Weights of a small GPT-style language model, trained from scratch on English Wikipedia: width 192, 8.26M parameters.
Each number is 500 + 50 x the weight over its row's rms, rounded and kept within 0 to 999. Layers, rows and columns count from 0. Numbers have three digits each. The size before them is the row's rms in percent of the matrix's.

# up: layer 3 MLP up, 768x192, rms 0.257, rows 68-78, columns 0-191
# down: layer 3 MLP down (transposed), 768x192, rms 0.232, rows 68-78, columns 0-191
# gate: layer 3 MLP gate, 768x192, rms 0.269, rows 69-79, columns 0-191
up68 091:458514500526564531570505486444348559442505515471499549551479454480433478505506561541509577379470480450539432448404429421571422467497534544501421520458498531526560506510475488544402521489518542507491507584441485521527577550573502565543484510437495450590509617463384513528457526509473520476512472496529470458473479456485484565486563509464407394505437470573515456605466477475544515510509550473517500516518532414425432488566521591492521619433515475586455532456601476469432545492566523567554516465545493540563403471501495514486530470507477485553515530511561549425448544607532424400
down68 100:450570460483539426552417519516442383443533622529461528464489470496536495441596436512516497562416481544552515539489538480511542412498521508528456479464479467551469497442528442579594471423527439522569553496444503477495467419314512442540421470526499609508472507442520530476530509543623501450456425466501462486480506509527515485538474529570509482455418571556454520532455555477451513454512485553453454552495518439519536568511476505516553428580533483533526537500445519520546483447438479412578447490468461501474494521381528575508468563432361546493547447527492585439424432412448475486
gate69 102:512402580483545555570629481531504484571520477557404455481507495454548480428506548551476536579418541533414433546489445424522486439565509524484463461519471490454506469565452491462486409501409433494509563471448444500499416559469470478526595514498497591503511511619457495467540533451506444448520558382429535459521515537561569533474451458505445538565513558436437532448452448439483488499444478484519444522374463458521447397498514487549463552481413511487452574490440526620537559548540459389502511468494558453519498564468522512561442447499562605481519539434453485472585514529452562517
up69 106:577535519498572451544542410482507489355610489575452515451486524443512488506517518471518481503477442536493592563486507505497571460502474455483517461525601410478404510514529459513488504598507504457454542512424541591457456573457460459494565481625488520461578508615423477403478416496425476493442584539510592592501495457549516513546447483508482620505501493480556572465477503427483448432520464519497442534404459409460504515482415440494458491561493455485550565409483531573539558495551583484420528539464402571445511505445480513592416490483525493498436483448566521545535497508498535500
down69 103:471511588493476582550504509474451473419600472570412475462501503524520352455489456428512426554497491503447443417483433452501471487559581565510449497613543487483385442584498544442502461516495517563494560508487503482529454527521441404456416502468425497466546485435462510386536418515483542438499486392421525471558462531533498486475428439444507590549452535433484557496551388430502475500525420465534573504455448501455465524443568476584506556499413538495504526527534485518471610458507510522466523555520400474457447461458451490440465411478453481544501507346478540535505489476490497497
gate70 091:514459523513450440505423394499524482537511395477612517544562426561418474464528527503475491516503501556557492547527508479550555497507512448530493467497596540396518452533390446596460546493498528581538504538573530512617493546409462541566407580534513457562400473470395603420526544470445451409543536502559504395517470502472488469589509506560449484521453469459555481561640444525478625468587471501555506426461520571541522555459532441510456491470520501436481482497521513425488546499517503562517452571497578509547423444483524543474479496451501477523513429480461542452468595497536503469
up70 092:512486529544545466481513454487639540472540459542484542500453476616558556486513411526457389436505505493471500459460467557511495467514552514625572480471466602508506406462457537476555579452487563381433494475522507427548541412603454464424565501547459414534528413439557507528583515414491456512459545478497426447548486405602482560572487461485575505469552450490495433469475470625537504470526467401442502564518481476497429399512427482490492537489465454447537452410457522562531486484536497544564404472490513510452429487514469515465424537525483490538440489468433591482554506497505515489
down70 095:502552427503518475538515506518497469496549483428499486502493469415564413544428538475561548499571545447501588499564390561487528633452603524392548557463375521477646515498431515542513474540496547457558505463494506419484513573517599485441520506451525549533485515495540524512586455489558523589515475447457477577484518525523467529488519539503530521459442589447437478513453539501497535560576514457498515427573572620470557489457532496480551525478593428476529461594448501480519546497485477471564440498456425494599498447618537372477515477512413452533550589499540542467542480488513444521
gate71 088:510456481507427484488471485569505550492475483501508490485481524544422394490516451528508508489540535460483430449446497461520436572573528511479620467537531594423462545495570578433453455508527506617518507458505548580546538494477471500583461494572541443584596539469465457467502532589508466455459540531486536434524515462485475476461457552533488452541493532585407561469553580547433552424523490489482468444486492515450571515466511540545525611611484410538549472471576493490463471506547485527422502515540492423459406382424418520449581556531485644463473476488361491563560477561430508531
up71 088:539439448539461508501506497527562588497456435569525445553441509536504456449385466446530439496573556523443518478442524463489497586641492496514490494506509520440491470519504481411458503423466497554510585515467489566519579524534498478530490439471527461582480490420509457458452456556557440470402543509465497484481478514521481478517475518580492473462579612518468541445530541489530537434417518492587457479525550549517632486445448508437552580532453480573502516546547522518533378429523386544377498574418608376452472509478540487614570527482569576542467441515527503465522497461525484558
down71 097:459485435505467474504483469517536568513450565548566586475475471521551448536401432515527489462482525556508424510493462465481438483598511449457505457421449472465592451397632438476456527469473579516418470480543533506434585549419607471508451489507473500514528489521448459511424560449528419445451589443564524531565443529570540521486476470521492487469451537475494476554414557510549484453513560521437531461570500493495548604562396562487444569541486456510579511457618530572535493420558550572451553442567483421470584515538456579453488513534545430521532547608452493493480519550465439549
gate72 105:601505563582460412578477445465502454503408520500588454482478520480467552412449543510466471597515539488557456481521480521542497523449458534532544487483491480447536419567476494542517613547568442452481557463449517507547485510459534475431525462646615520496485540484498391594489552434499367502523431425506504493493465559405467558647495491425516565493470563481539549493520583543565453539468462456446460432463587506487520517474535504522562497499582480468488548457572573559593508479481509521470508490472553483515452490548454349562523487455550456513401528528580497499526493484508539444
up72 100:557537523443509489501688377513446456457398457607430605507539494583496552502548438476464412505437447500472497508528550492500543566491469514487482456575556486491459527539540468464447526450593531490564501474526446535524460622555495437491495511534581536508579522452461452472414395522481507502516456452513535503506372527508481392459522594478500520518482517529501498429489538442479550491456421404509498531472550473528464572442535507583567503520561510508470555531546548594543512465480484450475480494485437481539563407516483466550577495554489354582438538494463553441482502508422491531
down72 102:402460493475461452545440533496442455458437509393454582517502492547429556509474472564433472457489484620533511497472452572559527428490432527527451493467463535484441471471442511544438428534440511529460578468428578453537400457510448530579448573478396510559434563529410512529538571533513419513466583538494509495507641518495367479580483589533487544489526480497529484551511536544510579556495525442465482461431583492502473438549435487477443538450443557440529531509487515509511386476511541518531432544547502534476551453580496424471547465415504455506530538515549457495443477382608457501
gate73 100:518589486488583475532477442463541405461447452437544578513511454583429517490468487423510450499489510571528561508397475491553491618568518478507461570562539370500499450461535492558567539470542466541560425550520591561455447399466519463488525623474528532486519517484528542452481487472524519560545503577498468426476528505538580498478513494412481537516485508462532466528547508577549532432531538514477453393548488534415502538522524497473434539531526528508517522429482524471488391571661490516476440396544411461643481470479495480516425604553561485537498505548431514528446546482439449473
up73 107:529523517483575538409481417614445581603565488500481442533452511360479561520414551538465510497494465415512430618546503501487553532463512475440477511539515559514491409510536456395489370486443456452501560467547510461520556571514495457476498409518458475498459468522466503477454558461489476455477457491599473492511510513556479564500429476576477517553496445424488450532465382524534546623497491433637455632470515568434503474563409559547486522516503483467435465540622438485505515520490507384518606503520501480508495518514503438496541493512509461548489488499534499559516486465495464592
down73 105:569547557472472452545496522537528496476502443605397499417551540547490493620440517469519532563575538448520345456483513398479552525495455569502497517564372584398486571452536429519492552489530474503417427515491496469611599485462399485458476543578506520446501534523487506443562507453450537492496548490506398597486457522560529498428494476528477497531513455521527483440508453586587507573596544499492447540527466429555513449600476528536520507568473487529518434459484526492504438528491496557497523508529424494545501532589529550563605520510477582528449485471463426578462552398506488511
gate74 089:478517592455463399401564513512391565454433484580485425454515507528536487579512498451484479553482542417534526518448526398528449612391525499540528404564571485471417526548514491440363463400521480564537542445526503554576463524534525479408541522464506453599453477522549493477490489508515447508437486510591576570480446451475522474485519507547385473456466554466457468462486471454555521420506599532532547444550544395520485503476504474547543489522516448442533452483538488500472483512513520508611485525488519536350499553557494601466495498493517532521576505453507508505411558477573583508
up74 087:460454560468538489438552488468522581570468510466501488460455497528575457521549476515563486491507594465549520533498500396526454418527524439518480489522463537569508472535518411474486417477554468469465501434544459536523451415537469527468578556434382504568459580513513466529523448487424374481439426476517443523502452482542526501560491475536404500478534601385463440563516525521490509590520476465586526482544497332522455476543498485549478557455460533548520484478561511488450471570462509398589441537511589520394576625576457525492495530544586491497620495492541547549447473550552499521
down74 093:554440527543442475461436450507517440512506481518504480499499632526518558550523575606462488542599480573489442458508544446510453500552553496426564481535555452533540501488500531507525429483593462558502528541613615454525548436470484602489494505438471525517555455430426537510561454467458667560490511499482487495509522512485570516463495519461428511439511409444447511468540523465414437456414502527517440519533404521395490569562540528472525418520446453514497533541474463480519469411474509618398556463505517506548464509404683527532538469558492517487462505475519569545560499492495511527
gate75 079:410488420470492577507447531496543511494566524567478497499525438514532551488553559441554459506529575473454491552503508487566500594462593576573368579508515467565484473479462478456460508543428531452468456546490483486543487495471510531519522544514513461553514514532543546528575535568576463607508455463482440485385494443514540598619416490483443555519536484573644542547405589503486544522430493462476428422537523513496435497455570486414565572427468372567518562532447445502544496459486538536517487533571470478502512551429506512469543548388444448475541471493530510489475368456506473478
up75 085:481508431459490455486502550490532431597500538475536582502566500478426467566517436551604529412549449458523524455466595489380427581437530432459513536414500505465557453461592517478442512466497547498591447539460578540540530586450552607569392534476447447423522498551557495549410494526557513439565460572474498460505410489545582446566504439473433460441494464499451454545419450426566532468521548528455450519528468467459471513449522543510492537547560462489486509468550483546483431533430495471481510447536413568402436524487516502511581482485579519425476490510523519607556573488513568555
down75 092:429450540527497493516477491499426551484607459631492540466515492499508517526524406517488615432468491444493498374437468417503512519498594317482533481463447473587535435467502428475608459439550523478459589462533521517432447455599487499539522470503560489528497531480505487515414558483509505435473541499456484592493446497488587468549594484477506540516522473570445436560509515496483485520523556451400422464507496506520448476609484505502515475563578475524478422506657411447520471474420542530575496500495530455523472507463436465469511594510463483511464557502466539532508613501500594499
gate76 087:396475440488534518529519527521463521568505522452567441485501545556444488508464471502541575478415520499569512491491434457478476604589452490533437413535561397450428462557402484505504507438506553510453502394452438487502476417533476539431503526594506494544467489452522540553423454495483542513509527485428562477537455286590445409548565496511514463466552457568534535576567497518556504557533487503491504563420518482613468498531584511465514475558591565463412518467421542524485477470520478463502506551603523520526527507502461534516533478485493338482482511422506500513447528603499524508
up76 087:561455577446513523507564519474568553527509510542494531514585541490588559532495496494460598534453454460483498507547497481595507443410510573591529513455450475447424446488579480536461519575473518544566508515567572522519519583428501450497527507449478439427437539509482435446532506500500393530558438546526492403541539594525540477479511581514445487520415646487577528492473456486550427502452479471404472531527471531461619548496456542520520503411480494472490485510564473507512480550410515552585561524474442545502536504561433500518550547509490715480528494521467561591555487433441498538
down76 092:469576425553509445474477585546514526577509444509544446476457487487543454531483477490468458534532577466497500495470467613517421596512473605502579513563444503487507433549387500508466532534507478530567353449435435459421432461614443454554455550516558576472611493522540522561542501409457535529443518584524532519437495460515537505459533595518461460539488488511388528609507562492519507514509489589484506543545550521495454439541567455445495511490513501495578490468399521518535454588559504458459508553547567564462560441527545496425378431547545507529596513454454489450493547506431510524
gate77 091:514521518526550517507448545392417503485452467524545476437509463514450485430491525527488487522455518538455522550512563534413473535458613520473441558423498503582465498412528537422492504503584472481428394449525451553424582502475605615450462496496561454457508564561475520460515484559496499501533478546491477390523530530534498497503486373443563532535524474483458456492512658585502381459499586488508461465536531441529536402456421583557607512443403533461554521583547536496503545504511532550471513511583446501512444448470557517495500474464465403496496487446474531515579426489525391453
up77 090:422498503505437537530477476506464496518560514443480499417401525505554517555518482492410431491455580592499459457495583550471489563489423391473460458543503417528441615589507487550455456519450523366528550474481571620463600531479338503516498449485504476535394567515491516484471557560538561482527560417483425505497540525569493501502421528558404522496539464598507527523459522471440507616516535431531570452477457485508532506558548490556502501523546550565467519512469473538523444513428486496482459544391533530521434486427463513530445474448510536454490483641510474497546552506449568543
down77 097:530465597556641583553492438521536494465526461458503435469485539486492530522422516517605465479588571521583581480466508432473484456418578509414511550535497521454444545452511544446544434436505521411499449543509435439509597561491565495437483508570523522550568499498452520511422486451419550493446497558526527528431508516526477484440489486495562529509437472437443476450568605542569405434441521512431488519451451467487444564420422514509630438394549405475512507561438528474431510493393507477526488491532549551479500537453454545476473510443525415471493423532558490540561488553503412485
gate78 089:544482517473491459619446479497559486520437545477514490441549509531519519476483472582387575481476546512458509570563553582445533467527517483610579476519526558534491488562574487542518479553494465594544458516430456558596495490458561459542553526430478556449504515458513469572475553545523524467561524507490548481465426414492466494548487504521504461477451484493534446481369580510527405527515507484506524488499459416495523432511441513542521530482507529469549477552590582549392411464486383330507600478476508555522468428424471511605497453467469568549481473524640484517503449499607528437
up78 094:480513463532460499403516544508374523499552531510517477580450484424525472490577496512540473506472425544581529496480466442621471451445522574405462479478485477518462453487431415450537518476541501445451537496550474524477490498523418514461526513429510481526539498491532572491480499515458386581462554482514409523559583560430581568568524530552463575575629548467488480456594465407538541513538518440477516538500509549446422503475625477485524476485540426475508497423512560513513487567540551644527490449459544502419494588528503477445581496557493400488497461513411496452474549507357459467
down78 098:594570429555467533416447483499537588609456495494427499563550523444574446465566490538569499561495498588524407525425502532512537472519560471618609437526561448487504462592475523451467525493571575535421529519521565605434429540602570481448526436517466487508529571513560491549531491453537475485492581509414469420566488519514504516494470458441543459569500398532543590498492471504422498507536470503532557449586524480501472524437574535509576446502487521503486505516515518472433540506607464552452501540601481493508504411523432495497451565519603519413425515527560520538535463458591490462
gate79 093:476465520516498485486521464422481467581465434584509493514553570501507579568561454433465525577406469373528508486438443519544549493461602471512474457524495453582535497511427575484500505531596494515465551476467502524532470408561563484457455414486441606484454549451456587448582402488518454374463522499533523463439415442474524538549510539512495462523528515467531622512568539461431521533582443465579501431408490500523468504484535560456435460516595469536470507535512444550489489525587567507481420371554394556551542485511491474503425429549489459489493455510430520469555503523554504580